config.yaml
intermediate_size: 640
init_std_qkv: 0.0474
init_std_down: 0.0
decay_fraction: 1.0
dataset: "wikipedia_en"
Each number is 500 + 40 x the weight over the matrix's rms, rounded and kept within 0 to 999. Layers, rows and columns count from 0. Numbers have three digits each.

# layer 4 attention value, 256x256, rms 0.0881, rows 106-214, columns 128-255
507524486501468412500524483570553545462510529529560469563483519559562509496514482505523504510555497490553434497466456497446462513467538460483491521479512529468440462477498502446550537523565524490543532630509471486513522468540490506470517480515419452531462526524510525442495506493556519537483498494476455508434459484522475544475492513485483509489516533418510512518466555505500597544452
570487474543547563527514550518550512548500542494475516576431494581495426400497533522482495505562555470440519549478479506465522511507543451497550513488544494522488539508483509490602443443458539570512504568529446533504548501500499566497440467487490421497542475475481443501512488497465544500495493508503484491527532555494504454533491542426531470526483556474526553435474403486519488494460
512489491515527549453450472496485488493453500524482550442467519486535438551562518479545520481465460505496451454420482494528529512472478591553477513470480521516454554502493523493457470549523517501523478446485514522483504524481559603454483506516522525406434517496528502507499481411500470488514497485530490529438542520549487491484470544530477476535500453497496430558493545499464510555567
547487527476472456470597494518548466534499540513496433521499455502441551442519504442484522529460550532536527494430434569474513496482480611514446363519605477437466525506530508483509510513547540493509522428526509466507446483463537473541477481422463529458535507463443466494582473518463482423550619513574464528425447442485491540506541452422500450522469521414544478416482409490491456467551
497476493528499526548464455424504527419483508504479515484552528582504502468549564474495474514516436508548464527460481499456495443457524535451455499405478492538499479452512497450486506523531527543475429488571527543507507537509455428565515477540494495409423435447517538501481479583447483493450465531462508519441555409485496403501492497499498482485442456510570477508492539471483461553463
538530491508483470501534477519570553494475485496420398503459474521445465500469458474522542508504537506554533444496458465466439459529529489465523487467474448514492482580486482486495494532484567468462541518515515502481470504499567485513502465496440468456460516459519507490508483424482433544512476511485509501492521473504516515509477568473480511582492530596464481485524429534528420475526
518492490522486487513470531555442447539483517505457483468428500467517493567522514510507433497522527452530574520529540501549533423502521534481522513507520480524486538504428497495506472501531530522512501535468467539526460448512474549445594503507489462529483544512496502485516472479545472562514462520545493466467467499483463536492546507506508499504510426472503464461487557503471545486485
522512554452512515444469498532429446487561522518535477479430491534541520534456493508498497498476456501436503434532504562495502538491428534428501507461582479531501515476490518559542494459529476458507559511470472488498505468492535502493453509521490501490548482512458518539477468460543469538523507530543535524470511475467466427565451495516504433546517529457553456515429500509534562527546
534470499494477487509509477569527483465519556519449564495518462487501456547520525478556536508504523503511513468491461517499530500539492513490489463489487574474451454488527482539493511461566485427450558506532478519551510472511440495548460569550488547457494456490473518456455495496453523459504486569471515478595455403495478493489506413500479534522489467562506578512524498538509487452493
406499454476495487526548501497505486488551480525571467489501529475505496407499492478586554468448448547424479526483482513497454514559517513548499558524480562470460435450488515544475521444523484461445490451556457466469484468530551531532456533559483475518506480476474507508469545463507456529392538512455512511549436515463455494549502471524481461456516539460499497563385508469512427448420
499409462536449505581515492534489474527471437522553466476523451417514539498546541513479516486521458429481418492555559495543492477538533506486505484501510467512501548446484494428502462569536444507481447495490490540469508510437511516511498549467488510511563487516499490513539479493458463540491514451574521477546461471487559531451478475515501516477486472455512514548539483535445566471492
494481496488458491420586457533489509517580573516555540510531497551572519529505495469512541472556480516502454514532526475486486479451516506615433484480490488443462487536480427494493500394518433503498565509499496488548578409549562498541470513465518520499484528496458479489529523496472506534521470488520548465477532501490496507531479491434520471522510510530557454448462492468510419533525
507513482532485478535526576585438516479455422449445499502509501516483512470509447546500468520475489500460475447429538526566464480421531487493508541515438459465517555553559510498478443562578517493498480448514505518555516469486574519544473537469463513522528494591499531508521483487539507551436456497564483450503490601543559473496472461534588539498530435571478495521544534546439453479572
470496548534526500525495553486528473452575453465496555509472475528472503515517553490540502476555522504529435487495503559495418514501476496550511542487499487466497521528518510474461521477476530535521536504524495489464521507534494523500482486541444498510511522458542524476487475533453411525520474534588513535473507493483482485539499448473519497487550467440469585459474487489555531532498
514537506511523500549450457527526539452509468492489568511407562554496561517528515461470531479511456427479563479439526532532499435478483527496516463485478457479515491526579524522408565522505512502442495546477496547486486492532420557512443536486519451538465486471569441508473523431560480532507465483530474523446505493543538463532533453515422492477532452539508487475541502477495488466568
453452514505425565541433484471540496498521495498445462499563453496523494476556496527518434563530538500504478555480473496452486504519496463439500478531454503559467467486479545489430490472485494513437484543506523510439513566529552527506510457533566517560559512521517515517514512499472496457568535469546525466512478481513525499500551459509441513485478503503486553445514518510573511501476
535467442467493470449517500457443495520474506504484481482512484514486494520484491536473485467493535535514507517538537444540492506485454478468478480530478579503479507457499470529492513554547548436546535530548450456513468480428498493525527500491536553512489485489530469487490426541522525516555529458583503508569536556538500537466590545505478530559483487459428500510533530580470455446530
495559434549500560540447541542500589503468411525473485502494534483517534457533507562446429478479530510523493547416479530462525526451531462627536511488501482552520524594526414497455511468452529517468517471499472539533449428431551517515556551485455496482496521513544520565573434503534434525486470503546577432449473443510498526514555482413598527497518531504506513459490486512501553515497
541444539519529517527494557473469451436451455490505545536503528436492492454439548567508496485514479473469540448526512496568455551486484500550515533549415479493460508542474535481498506513442511462498552516560421510462551439521458472514487523521429549511453510437548521510485542473499501464499538507509484394519552451525486523502513559585514479458443453500437451522533464490523512496500
501480523492522515581510538512501552516500554593470461504512481499522542562483527507491453541564446495574492547529491537501478520474529492513499457535518556427454474574461567517555501513495540492450479375501527531443527495526514441539514537491519544487515465446486496500463457463453489459476497495578466453522518437521574473537530477452462528511498494475494421459488441500552530449528
447523439484490526485438502553439483511520459468498475450516519484504526492565479515487476517449454508470561577516486477530494552538482559539524498436486460485528489506460488450443581526472534506497434480514477500565478548505495452456516520530535495528448506481490531458524541485506516475526537507460492443483504469466505486456539500543595497502456455572489478517508483538500559449512
507514502455505453547563579510514533497495460491506463511477486504460527534519530502553449491476501505465499443529524501461486490510507433504526472476498554466468519514437474505418467447545539508450567467535512552449469524505509533522496488508394491521484599413542492515531515483582528514485483405503456511498455469454503491509513462475541474491513567512539460515496511522463473488486
480462527463498462474509506452408495514536434421482477500433518505465467489491463473469553539468456490522480451485497549512397499430467446522495543465492582574473488565524550495495465481433501508477455538538582547547511607435478446553547501519467468549479506494524544509559542489483517582512555461516594516476470499441464492481491499465526490517463539508500529519601418495510451557489
461544479477499465492499545462489522514519544526427496530493413473522517441557508537479484429550539506508537451494446524396423515502471534462498519525569478476400445548408538532476457479468502473531532514617545481458505433550482445496552474535486489457456473477496544471514433497532545484482542573507521487434490458492532513443443486470562587500502529452563411487502541524533505453556
535517552454436463455461528495465562539479562480528440533482530551491506544523462543478532502522473492572483520508491529481449491585513504510472558482447490578516514457480479546485551518467512549467476501512553521523484464483389460406561523547530500489496514509483487447451507479452469512521509455455503565529553487446542436528488518424523485552568486453498483508541533553460548491499
419518460528577460473564553471534520556516540457462445569565534466480565450412462523483499416526432574479430579477547533504376472508474584514510557500478522467527492442499481521479493434499479396577412476552481445455491482494571521549478478442433492503501493526441466453528511489466436542487497529514515485544534478466435556517485486504556501444524477487460446515511446451430440527469
460522532522441449439495555430476459500493572484522485498563489481461422506462483584430522499499475540492464566504506533480535474501515530522502482447515457503504475518456538518519488578508545496518549438518603507586457542441576495508507548469495423466444516477467566493486482545509474489482490489467447525483488448539479499492496501494504558527493427439444548525485550531431490499487
568482519467487507445502482489521540466522563530509491508495473464519508467499554503503451547493506462487469543501471495472517498499506494459545522496546496555545475519440457528530511485502462578437504504405478457518456524548520534546487487486517519538520529534525469549457458552521529530540496479488473506534475463512457472525500501574509527540580501386558509464453514512541416509508
505526411521476441508494519516422414503437505585471476561517548490541400501511527503490538520499434470547467513482444559494518515544541483475466504543426416467492467547533466459554526516625434518486457542499461474513519521467516516524482496527512526428549491545413505513598499537564506518547466548484481512508520560535502499456419502509540486506406497512502519528456496478461481488415
487531467499434528463481471445521492489454518568554490513492508452418487560508478415484491440537479509458513510502520560543493525504493533565512501457503457496501532431535471493487493507498506550481465444486536498519482492464419523445464549434454501512469435488434443476507502500565524493517568564526524569447435432477465508462524554474495489447423501530503480465517462502476547481540
440480518485522571516504535498509497454496525558423466513468444430562510613472551535472494623511424497489481538471485513547420457431494519516529490474503533513476493485469518490475478515497549504507457517428492459550470520511451513496500436504521468460481471481450500543528539484471491490455484430537449524517519477515515453499466504501564582487520500556615427498503502458609450442573
494484456539518450507507494527537560512518495510495558488519467453455544521466559513470452518502496527571427443497560521504440524560544470459509502578483493488493532532503539545510474478506476512434528534448479509506516541469492490431568512545529502493551464503528507507435451513447501484493497560519447525481525523498511480513482528498541502477423477473495488530454476461495546440450
468548539505480536451543507476471522496507483479492555454494484427505461449461558514523554468471497529430496556464490506488498463498474549452460547525510557460528556541583473497450500458495486492490563545489505488493530518462506533413471483489443490536455556482490467523400501543452479489486503494463480510439518468512507514564532474474557504464477476428488527483490511471402524485580
514549521535581542521465486478485522538488515530496503506538533517510519567514505493492487584485425442504492574493591474468588493515485532555535458540532452526486514478468535538473497488528500478392537524549492510459544526530531444514480507531504534543467558508496465494433468501535519443547499438603469461504501591465519485511532467496524472531528524540582475459550522480444507528514
475456535543545412448458412535471423479519454495454527487490481542476391519481460517553467449498478603504495472466433529555522522446507567543502472477530430531482532534445528526556498490525508555416501538472482449479470529456500492528577447486532515499573485528454467482501476544493505425484440533507521478494458511539489573520512513574533499520489490483463468484426475514488486478533
446450540527547449471420539439471456482427483425491571474406527493486420478417448480507462508501500498459637475491510561526498528574490514486490477439491486441468527511502463498546465461511461462465520454538503551521503532521449485504552478547450456493539529516501444440528426525497457494506499427507541464563550540506471480446494521425504478444469497509516496555506488470549465476481
496468472438402485500541591530479474476488483550556553490478494453494533503481487543553540464555460509494498531473509537547433511546447572481463551532530523530436465492482479466473587483452494477515492422486521489510519594485461464514510530481487523480500510531526506482509546540551576457526532466547551540456525464524540479579479526510570485446575528502574498490507402529557540589513
458538521512512501587500443489480528562541572478451489424444499501581479487491589535494442494519441461529598530504523413500514452438535485525569512504487550489606453515520504476548442385441499528448542471502491470484545537451509469519545465557497541494439432422544468519513522505461499461498488488500534509502494513445472486537540539492539489487436439533534551479524515517478550548513
486507426495498532501486456441457528525438581480506518442444503571509433518468553512477508526465531503494442517471443518509491490471483438475508451481520484435456468465506519516507519488481466466468486555598529520514515491469548503442438414571521454534485507498544469508500537535467524527445473487471513486414498490457547492517509480453492497423538528508537534524515479464518426489559
485533441508521486485452523504513523576471545509515558480545462475465527462506514544537520497513510488434482483523485465474542523566603605447481575531536500525507573496471520511479460464471487534549547504468422570506583541540464481586460472529561462524503554537513483461580466515539447507471457510537436484468513499503453521477520535455548478480477553501489461531573515451452578470526
540508488467602535500511473428547486481497493412474528495524488530477523529482490383438471513495496454515489485535526514512508471558514531518513551522506513517559496511483470521524553516500494538522590496451501501427469434503561608485496485531564510492493482460611538532497465433501469450544501445554502549539484550531526446495457482508468521481528475544534492507441582559430539598576
464577509485536453508529537409485548491489554524544499502523436461496407417557477388520496503518529459518561469532418477535396570479499533525449470523551548494468473471500552534471488486451423489486432410510492469489533463528536551461461473522536454539495503470539517467523448488477540485528472396481504560510533487521525515507542483478602474617535487537493514532499574522543498494514
468566531408427534538462536475473466423540524451478531463489552489559454559529538470528470527517503489470507543520569507488440497515507434545418502464539516509508496456508487488563498509492469499458486553501456476529421418542552507572565490514474518521537554488561528529542506618483534551528457528583502528527534455459465514510538493463511450504521516515524512499508539469468502445445
515487481526529458543466480533467475463593534416519505470446509480571533534507523456516512523561448494514469530513505508465493554616500486493480496506559541495540486439542515493555441454501527495481546455448515505569528467517534531441516455449503497489472516483386473443505520498549529474534513559466521522539512407529456539539524495513514530434440551515538497573454533487568536474506
424514584495489475497451510424487484490538489483557580496481499420484496519462559449447488522495494508509491518455581443531464462485513558519593480519561505530488511463524539483539518548523454557474514479514473472505477599560492518494536501475516488524475542562554462423498498503471588516480469497512538491488575540530402423473448484532467500489475511512474546500485539513489524541516
381524521538580504492573557431487524469439501494475514485536431477524490475515463519514533518483500479467475463469523458464502506471503546460511571496513533547502522457534453470454492505445524510498523513543511541501477512543420496510544490583439457529489512487524502546536571448456483475458470458571470531419447465496462506455546553506486479421481433592513537514451566570438482512459
448430472550501514491534454481551487488522483531485472509503517438532587508514513543479529449510514480497513565474521491485541464467445540450500556473511489505515449486475518454523470554505540537455483543452490469498434446526493507567410520486487511446491543535529530481545480517563452561580548486534515557493551520521501490569513535502484491497494466498490462550472509462503509492429
464496564585523531501519507503447473496530463494491492496564377486478505570491513452512466504525590507521479567499430531492509460501459459568514451558547411475499459502464504592539445507433562461531468469520500480458473541522452473443516486468425571551529473524585518500498525494526555511468502469606527478589511574457447489496488492513558478499532539525432462523462505497461530491448
459468527493461471524439524497464513585561483490499492527545486543540561472452494545541594492481489503508493492485533475477467518507554507497522536456448460490498484493471516518508462508455503572499470475465545585447464477505440520509555441415549480507488458456515498591558555482536501496458480508527467502483475455553501479531522417484474489540529611447452500522520544476463467520486
469418493497543525517524456480493442525456484524446546513473458532519492529503541500455469514486497462436408556473545468516480484526450552463483496505530512474587493530447573491533475483538462509533471499463544484488516490526506550533470564598461485453441497504540524531431428538525466504451458563435510467489455427492450508559503486526594499532546490536445529488524494529520547534422
580509582498477555465555508493470518513548413590492492481450433458458479501529502511528526512501470543529492519543479426452455494474504483542569522519492503439497537470438527509467549491564468510468503499462453550475603471497566480513532495471465473562469553487602509434504495437533447523508527482468525480432529486502432502491464559523541495549509521549527588499483542472503502485550
594431497516491475545507534571496549510560507504464509441485494468494491485541506461499475445511556501555466451486502521560525494549474439573467540559520496491499449501517486500535446494479548459507409488467452476503505580506488491530526500521501480478470537554530467447489515491477476489532482494520509478475525389575521462511502456489502558488452541557430446519506502491460507422438
464436517517472456542457534532582495524492566594511414481492537543516588560447475474516522532484500496522506424464510459537545519516456555504565534542507474500536499505512471538531474519489499471502487455530500497556525408484527494504491486506551517531527490453474525502438485483491442513555514513531471464434466469481554443468518539489484522465461467467543482484521481491428440529528
594500481448524466473509518562478470469457564481459523536491549411504518535464491492440419471497554498530484486504586491557476520517551562509501568498492536480508485559494494553501545444512519499512491486549515439476542511451505545479504504526444507527517484489528512514518473465554491518466448515432491485470503549543488487515532529418402486534487536557481501518468533511495476496444
537532495504408460496435651438605520457417504471541501485495464488474470443457482508446452548550523515627547504514547500476516483549451428480503536442487486576482496533520483509506535560493463514469525538517443514497432498497537531514491500548427562535525510472483573490445417447496531442513519494594488449441514518450450500507517530491480516540505539445530492489435516445511463502512
532547563478561550502506420570509420477485515466536552488571560387437473522436504475533502473506480398538532472460531435443535444529480498467497471492469435421485474466490506474512460544471536539499547492512446493478529494461472452461528528468469582509471517515504545440531471514494531470481483490485501533538459502490495539459449482478462518455454562463507556483465492581539466572498
451485555455563457418561481511549453528533417476491440493411443506449554532469525497570571540470529588510524533475532542557522516458504447517443522536480443605420420411530510582539551516441527481475464474487479492475502557463400477483496392487538498460479527582556468523447584455485470555520466551516517484595566538481503438535484516534453536523494499425473471590465507501465492496456
493485472507577476516532470501599518476505545541418456522513493443485500406422456507517435495511474554544460568549521556430548519544460509542517464566464546485446494491517425501457500421584511527532479542510483528442505413529469482504521579546500505471502452523446463451496525457527475567528488466368524458483524455512549461480509560531478517499505438527459547486471528516518425487505
541498471584502536426496457477445556481445657506493461471559498465543513499535527468439415552507576592550551491512497482488557525568528568514496515494535434472544547475485475459538555427506560581563500521547457480559503522494528496448519446518532554497507419463477508474545522455506523465517478485424490512459515446537529432517523538589503494540516475558554507523478442478563511520498
569541493462521510498517500489500516466408552521554489456496529565458473525490500456569469482476558543532529479483503536508511440389488548469528532507487431487631486460506501514521461485502411486472480562572450481477484464478443527492424517534504550434512480462499491513541496501515527505609502477554523501396505541503540491524486507498436546501496468521572531463509500514569444502473
473463481515531528462445433581550453470462485444471478447507452458473492528463506457455545512472512448511496486477484474447540423446521511576528492434471414580483430531449478522461437525558436538517556411430494545469481532544507561563471511450494522551520490476441526487471453504472480575495514501513501514594568486479482463496487565552531492466452486459459469505475495521534507487443
481489534516443509477427447520444520518476522492475511475520603496518522482522487564546476550451502441493541551477569454443447432448453530565510509522486469456486488498547522526486483576528482474468496452479498507540456500436544452467484449557566472486461465526524514562581564562522494488576555480567520461478483499501490553481520440540453562454459470518496415480383496570573545503468
430517486553506485425483466476524496511546566513491495530523476484470452481498501423519442478533536585530491434493485506461505509462493456456506496484526538477415520606461543496450480519478474542500570446495489476468500546516481507545494478433427467421530493452549476498592594450519530430502484447542533552465441618455496461491541461515532498537517570478433422457588508467517527519451
514494459532535501417555554491490474464491504539486521505539506475558525502520500493520447473492468477470539523495487491437526508478455536457454476489551467509561554447473538433463436539489512474478504489513522448509579506476528531513526492546538525502466532443490435469450483484544506435504483564438441473537478505475505448558535484528506503472516531518511528553405513514449468483418
431537473504479486467446538546532505479517507440527388476485378447578515572496518491514488511475499521438534487399567455456501545400508530425512506545499568529535527437465407602477509488518508451492441504483522517474535501515509467510528544502555494530481488539516515524481428514452373456537492577462463550446488491403496438405500582499471476370428508459479541579544445543563484571488
443514484465536505479522513548463497461522562547452485557461541470490469493469508491485503495465575503505491436529555488577474549478488479492527539554490553544460508451519509548503497494537524466477556491435449484485559530537529499488489580475518469436515515582506566547583417512582544435469470496525528480538520505461442495534482537571565523582540496464494538500465480549454549490488
519582473517391524425527521472430520471492551496517497503512514527477518505471569505540442556492439467492495481503510556554463452499490462493518524568532499577495528442570573495520465543443579505512507410581415504551514538483494499521483573446517479499535506471489423511446452421464527467476545499524454482503499382533527528520554462514403452505445501480513458472558507486497513525445
466492504475539454459490432493469499474463544486491556489494519536559450582477487497451489462436489502481504506544538465497505433492491535579473526453484485506491499610517527439523489447459508536503401417470482495522442560444542470497496557453464515547498574508491465479474581524476537522483562527579501526532546499478490474542479530486596489414507525542531422483544545516458497466464
557447533526533474511541558528549553494445546503505512383495579555505404443518515535488514540551521498583535518453465465560489482403501520503543521494472598459458480481563462499406468498471485517469508472511467463544517522522510522456482468502511544545483491489482452569484525519500521492508404515557473511502527505621542492468457474549492482477466470527506472501493493471451504502544
480484459482439551471453438517451420539532580439533493449519507472555485540560464489512542570455448474533475509469493464516568540418485463502509492505488554498521447533523482520474491485499548457485495461571456515470480492481467511485454458468530487495522503520556435527544472490445502485498586449547477516489496482524458458539412458499608531549524558477510526478485521521434465513456
456466435468476589472620525490498447507445478519490519534469561531533414492513534498495557516544560514519424479513515472498466542514482532480459522492433486424515523490525486511510570517502475469499521524463505583472468511488518485536423499486461545531555513523522532615528409518550493610565534487499501448494512495489510530524447372442471576491539439461518500488515579484525447426487
492455489529507473542489520531544486531480486472458590575500477509534506510442499514477490552505475502509466471545463546499522527519452450507448519546535655390548555558506489431460489513469552556553489496506515473552505460513467485522503580473496524440498445485595457516553511520545475471456518483454459456476509449467474461538542465428487506553480408493481494468553448497465449492529
611507465563470517530499484531505562491427520453592514504519491525457494444480437469362563479544504453538481490482452512491476529533406458532451465605472449582552565509523564530538553441535475503510419525472525531523568496543512477459640433498447460558508544440517509519462540468489551456470566482476500508494538507500425441458485493505487388499472527563494553529544594513505524551536
424498459531531525483501542496553514543464494507518581543465506498472578535530457417559512474503499533514461437519492469488556441518474510479570520438467536467529456455446564499505492532526553443470453505454523536493552490392536456505485540500451501532423531519465492494574522482468411436529537514592618535591514508502517499515477486508554479490540500479491528532541495563451441554501
512494586440486436489518517533565431519560460505487472521474527507537525530473483526531520529474592526522560546516436529483401533469427453518423552624516551561494522510517507565444494476501524510450534455561483508499559508461552430522493511462500476458508524491448491492554519486501487510463433465525530528461566439518547441498488470613476507546542494471526599436495511521465551475468
479511553566515495591575516539503473446511485515454519502516464496521465488460462415484513511532519478519563552491514515508504529524494528452519476451498543562469518570476516478468550510525451530518493489501507492405549480462496445470438474503426478486485507522562497472495453499418475450430424487546515525477517538470490504462440549534545526431515561548471511541465449464515472516512
452490420547564507528495512531543438495511498488554469551455504490483553476520496511591505465450623482472533487535552494504436537525469422465568496510503475500601460492384514459485390424491471341498490436464478513474464465499563479489497500546564523458528481474438547553509445542465478507468479536433540465524500600459547577514476477567447508502540510505519510478551484517531488526476
569451526443537447483458456483566491475523473525515473522521547518477448439473509538506511574488522461479436504491501494460504564486543537521460584542513508536524583487561562459506532540498508500502489562486535582495505466488504446501485517542467382466517543467436478479504481560513447494412541470565478454521450479554550525442488549518499575547463469349474478458519551444464505456529
452450536503429502436472520494482522530538529475494416440460517567396552537486496464457467505538435517499474488490531538515487499579516464396525512470644522524443500507523547569507487511503442531483516584475433560481545501513517560459509463493552573458510441531509521454483503479438524524448466468495500495490467461481525468552469466525552476439450490518538485483544536507468562433614
482585541523575445529450533411484504505554546528458499515504562472557501558478467576478457539461519524519442532485576454481483505475496466443484477483465596498550531468526501450459473470485431420491521495575533477484462561528493550547505528491517438516461541465486450516482552470476500475489470536514492550520573451503448546516465487485541493535533550537496456527504542497503473510495
431529513439504493425462579574534620464506487463451491526588505519455425494469540480468457521500496548504467479524413504506515549435582455449498460473473468540548507447489469529537527530491518515480499484505522502531475474497456532443597512467480510538482527546499495462473523538524440505516449516522491438464462583528460475482461473506568527545497505495503479492556447562526527578489
436430530500557520554545491449509512501498417565506493476499461556554437538549541494536558432598528508470440468488478485448487459495489502487465445532475494570545442560475502426492532466516467487483467494442451511556504496529480479476557491453516396460491520446426455476481480535574453470508609548484541498481561410504521543437538520439529557492528508526516478487483539458533548503501
531491508468507511495473504533550474459451577484504496549559472513554523445426440474447512532475489493561510482570514603523478541488482527514573528512568391573549545482483542466519488433420439509474490498536507475576479506476557462508503440545488495492438457494443544513463478489498494474484465477525411477458464437515543535478554448542469492475503508487525499440505541514507445595537
486486511490523489561586484507453479492447578441467528506506553450518493480475491470482508502489472505472395509522505513481424527494457525562531509620473458455493446518499486480425561525520474471449455446506508517504490510487474512509474472494445486510524525499519456533496509499461535526473560484474564502576443489534456471478558523574549355501504553470493510494537554465485594558475
496565515495443567557481509398472433449499502454423522494502446458484510535536527469462540503465528492485470549547494512543417523469506567461515453538533546573455511402471533512527518479529532538519484553449493548497536519505570504520571423475452470566530543407472511511527493593501493569509557520587502477520540545553498499490450477502490533417520470426511458459515460522484560512448
512481512463508428490487431578429505488478518506519455493531518513464525523465537481436528566527521456465440509518383501441498502561444495440501559483542456564515381493415446502444509484460505491497480483452433485517492522533482421559482543507483470433510476520555497541450491543471513468439524479428491528500500472515571571477508496547433477453454502492483546437540473500470523476460
572522488519486431464489365376543474445555559542544493503468404542485530593471510477509559502462515461434520511527440460554477520503495450556588477536464474529546470515539490508596483553477506502504520469486528454542484471576458478440487452456507412435557496496532510490490467497516447498521492519465525516544466511532486494470490458470510552500542460465446568468494493456449510477497
387470556537501465454583548411446491454509386520531501545500482466466513519566520425487438474493518525540482499467523478505428477549499549472459427574464526527494484473519549469470480511481542452541565475470427545523532537466447492530466522495482506466525506587538450516460471489456504477509513477523576545508478551499490479518474542470556533476473479510568460523500492539446557470565
486469447500541476602505558461450473533524455565499485476497421520522469445513505520539619449451422549452526490505505461555549461511490566480509544517520472510548538496499540469479491542406489556446433562580466548517504477502456556493484533585454506441455421420534476490528506538532511509451535503579488560567496544499464542561602481529488528509486476537575468524538526466534457480524
494593533587552520539461562427504474512508482512450533559568514479486569543510506462489505524503502517494557461476427464492465552525523483491585453554481512501477465594449501425488472463518521516424526466564441519424433570484499459503516426463476536391480498527496515509517469491526475388522511570473497508514429385444527497480521509474480452505469470553499531449614495520474475558555
477435477474546503454518594500504515522542558498424521477577551467490526521409534496432429469477513457459479471550499498524459482495515513466509440528537596513509465522497562542505527521474478538497431491461530584534440508429472442507555468547469529575540543563407470501460422422554443410517486507535518500515489557513487533519419443449564495475465379512561456516499537482438430499511
582460434529427497493552435456459503452522465471510600514478501416558472446478525518526465482495462529476481560554491470539527456570445458509505443561480551448506465552502452481454518497546550483527482461498524580484572542539496453442545476462561528508488555519432528493577530419438528485471513511530521556505499460511537474507555484514474472505511372504558492515569524524452547471449
508398503533443583450536486467509503480465391476465534447526472469506547527455522572460473402517467473520456490533485498459511539584504455512548488472470500481534514437483521531491530493498450442393476493480575405522500531487595525554422546493575507477518531493465544491442455480521471542513483545534431551475495468459500527484525525460434410484463518525437494541405511445507455535557
478505462470509510496447453545539590403567486532495500467556457498387590535539451548555467497472475521477474558506551515487477616485482500474495521393480484480483543547490550523505515480482508464510570537513473521467437504429506470498545529459453455537523429400503498483537576544500539548465433610463502555530475445465505505428552474489520441510529545536519491517524487521446482468515
485481532517473500485490553548479492469498562493420479429470551510509438548432529434515468475434515515545447598411475499495518491545490508487482564491460466522458583515506470460493440475501542520452380435551501432493564529525502474506501507521492533485555539472476472522520473555489446564393493506537472568456479535509470504476451520487510536422528527462557461507504431501497500505460
583534561518535474563440601531578492558494569490502499616503576463424504487543433461516518484521474545495504540557479570494456513482483565488566508556411487480450458488457469502467505450584461511489461653488471545480467483462517498517564525444588477542596537488561525519497533559398478506481469522545543459480462498499489549482538572534495423448519544522482474459525513493485563438465
496462542496479516523486532538536442512528419431562393571576506473504505542502541444523463540489508462492497471457623478518486557597517518551525513495415439557460455414566494441532470484509531498489540448570519608487490503507427529470433466493476435538429535485430465547656582430549452476423562578483519522472501536486468521479476475551469522542529441458533488494504596573471570495451
511468369559414481549473491479499479547494372489545498460452564452499620436587519561457516456528497462543495489485574579513440485475498485529464502488496528531478535527574486494495429540490475480557373478402456549564547517506493512437496480478477446566473491503564464461506424498546477488519459468480560469547501467488490460524443538518495515503504558554485458558488445465542479502552
431511514491522528457431492602507453638519578502532479459531482494476463486641426571414514415486511555518495479455440502508522471531478545524572533474563515462574455471391565542534565529431493391518437437454521536535465506473470464516449544504584462427512497452491469504542429397488475513424480450447498510495514628533581552595454572458486426477453487498549519618502527549561543505461
409597495496535454497586527482535458474471593543495498548509482510477465533514486489538473478540508599491555433502480471468511475490473522575442436492562544433485395552551468497519507458435505494454481512507489446401462515579469537456505467559523511513453503491461507484482595537534501524455398507463511508418482462524457533533533508450498467496498520440500535434547455486462413425504
396522485532466572521495485504455582522485506454520457474551397517487525530535484460500525474534547503517534496459539512468458509571456488525567476499462488546446431494511471503515462486552449471516493476524509494504614415547484501520488501485541501486511451526527535514516413400467503430552522500446480500489549511563531553432451483558475465497454547539543494504455418526476542460451
502506449472438542476546450472468549460454564497461487481492516526527484476437430537465484530565502504459499457421533585479557502381471454601542447496520510459515438531461561569497446457552504504487471486544464555499595490556483488518424538540436461471511445519465500489565502515470490473513530517514579529559490449473532530537495491513511541409556497586544538394519464500491449485528
514444544486478486492488400483527460459465484494546585596545541489411456539454491501547496509521513442543496424454528492405545506570508525526449521458574415521555449405550534473485546613431476584507522495529532537453536531485478513484496449434561499423470482496476506548556462407484482584506542530527474483510527522498471507504547563524383541480481437565507493509524459510508492598525
451465538512564466473513485441477458513560544450465503463542511497524541497547412506494525460533488558532484515552486499451476564500488483495525465504478482430553491508504546500496477464480554566468513527507490432432550534518515494470489528413449489515470541542518465574441557492525455383552564457535483450442482424495546476454473537476532462486486455432464497548477446515524523503543
479499602525484471597537535565534493493534575497516469480424452554511473455520463448492487618462496398532487477461492475436430578477499537420516471500492554438508489525513438483583485532482530450561504558510481525525510476581519485453524543519605412491506596508543491523488503570569506503510553476476481564562554528460471484484501481489427479494490458530524521545512450443528488454451
475475468474382503491614479458460470456543440541487512481527495468470502515509475505527455503503567546522464547497483455464459552429553504491483461463592622438519549477498450407523556491466524435473503507543537526445510537513558542435429453502426559472512502397511489454494520438490454488471409566461553462622519421529496530518486480568481458489532504433556443498485460464510427504496
476437575544533488498497588508489527509517490493496499499509504541488475550471469530579562473437505532505542508464559514495433456556539501490486499494532456450492487492505496485466495511524463476453504522484492518490372575446447491468455376465466477452393494471524533482515558496483517463470505508495536513452558495457510451479540512487496495485479502578479487521546466486459511477492
462486539512486478522562481539473398569523430482438461440506506492582490460419418418579510446538543546431464515529535565556520535479519592473530517500533493454501474460495468549488480449497492569539517469536523482532550595449485467531541429459460538444553437465472463492532543501488507555526455573441625453465467506528472409531472499440547450470553581464476446500529496407529548530524
510415496529518529541441465541482526515495528527516431465397534520477615496532475524492468587544539523583513450523547533499450482435554463544569489528423502447418517533455474498492498476423536510481546506460512473592525457560530450490488527506535589509490467507451537456446414469484512526547478596530493499514498515462449554454495465498496468507470489561609497536613460514590524382528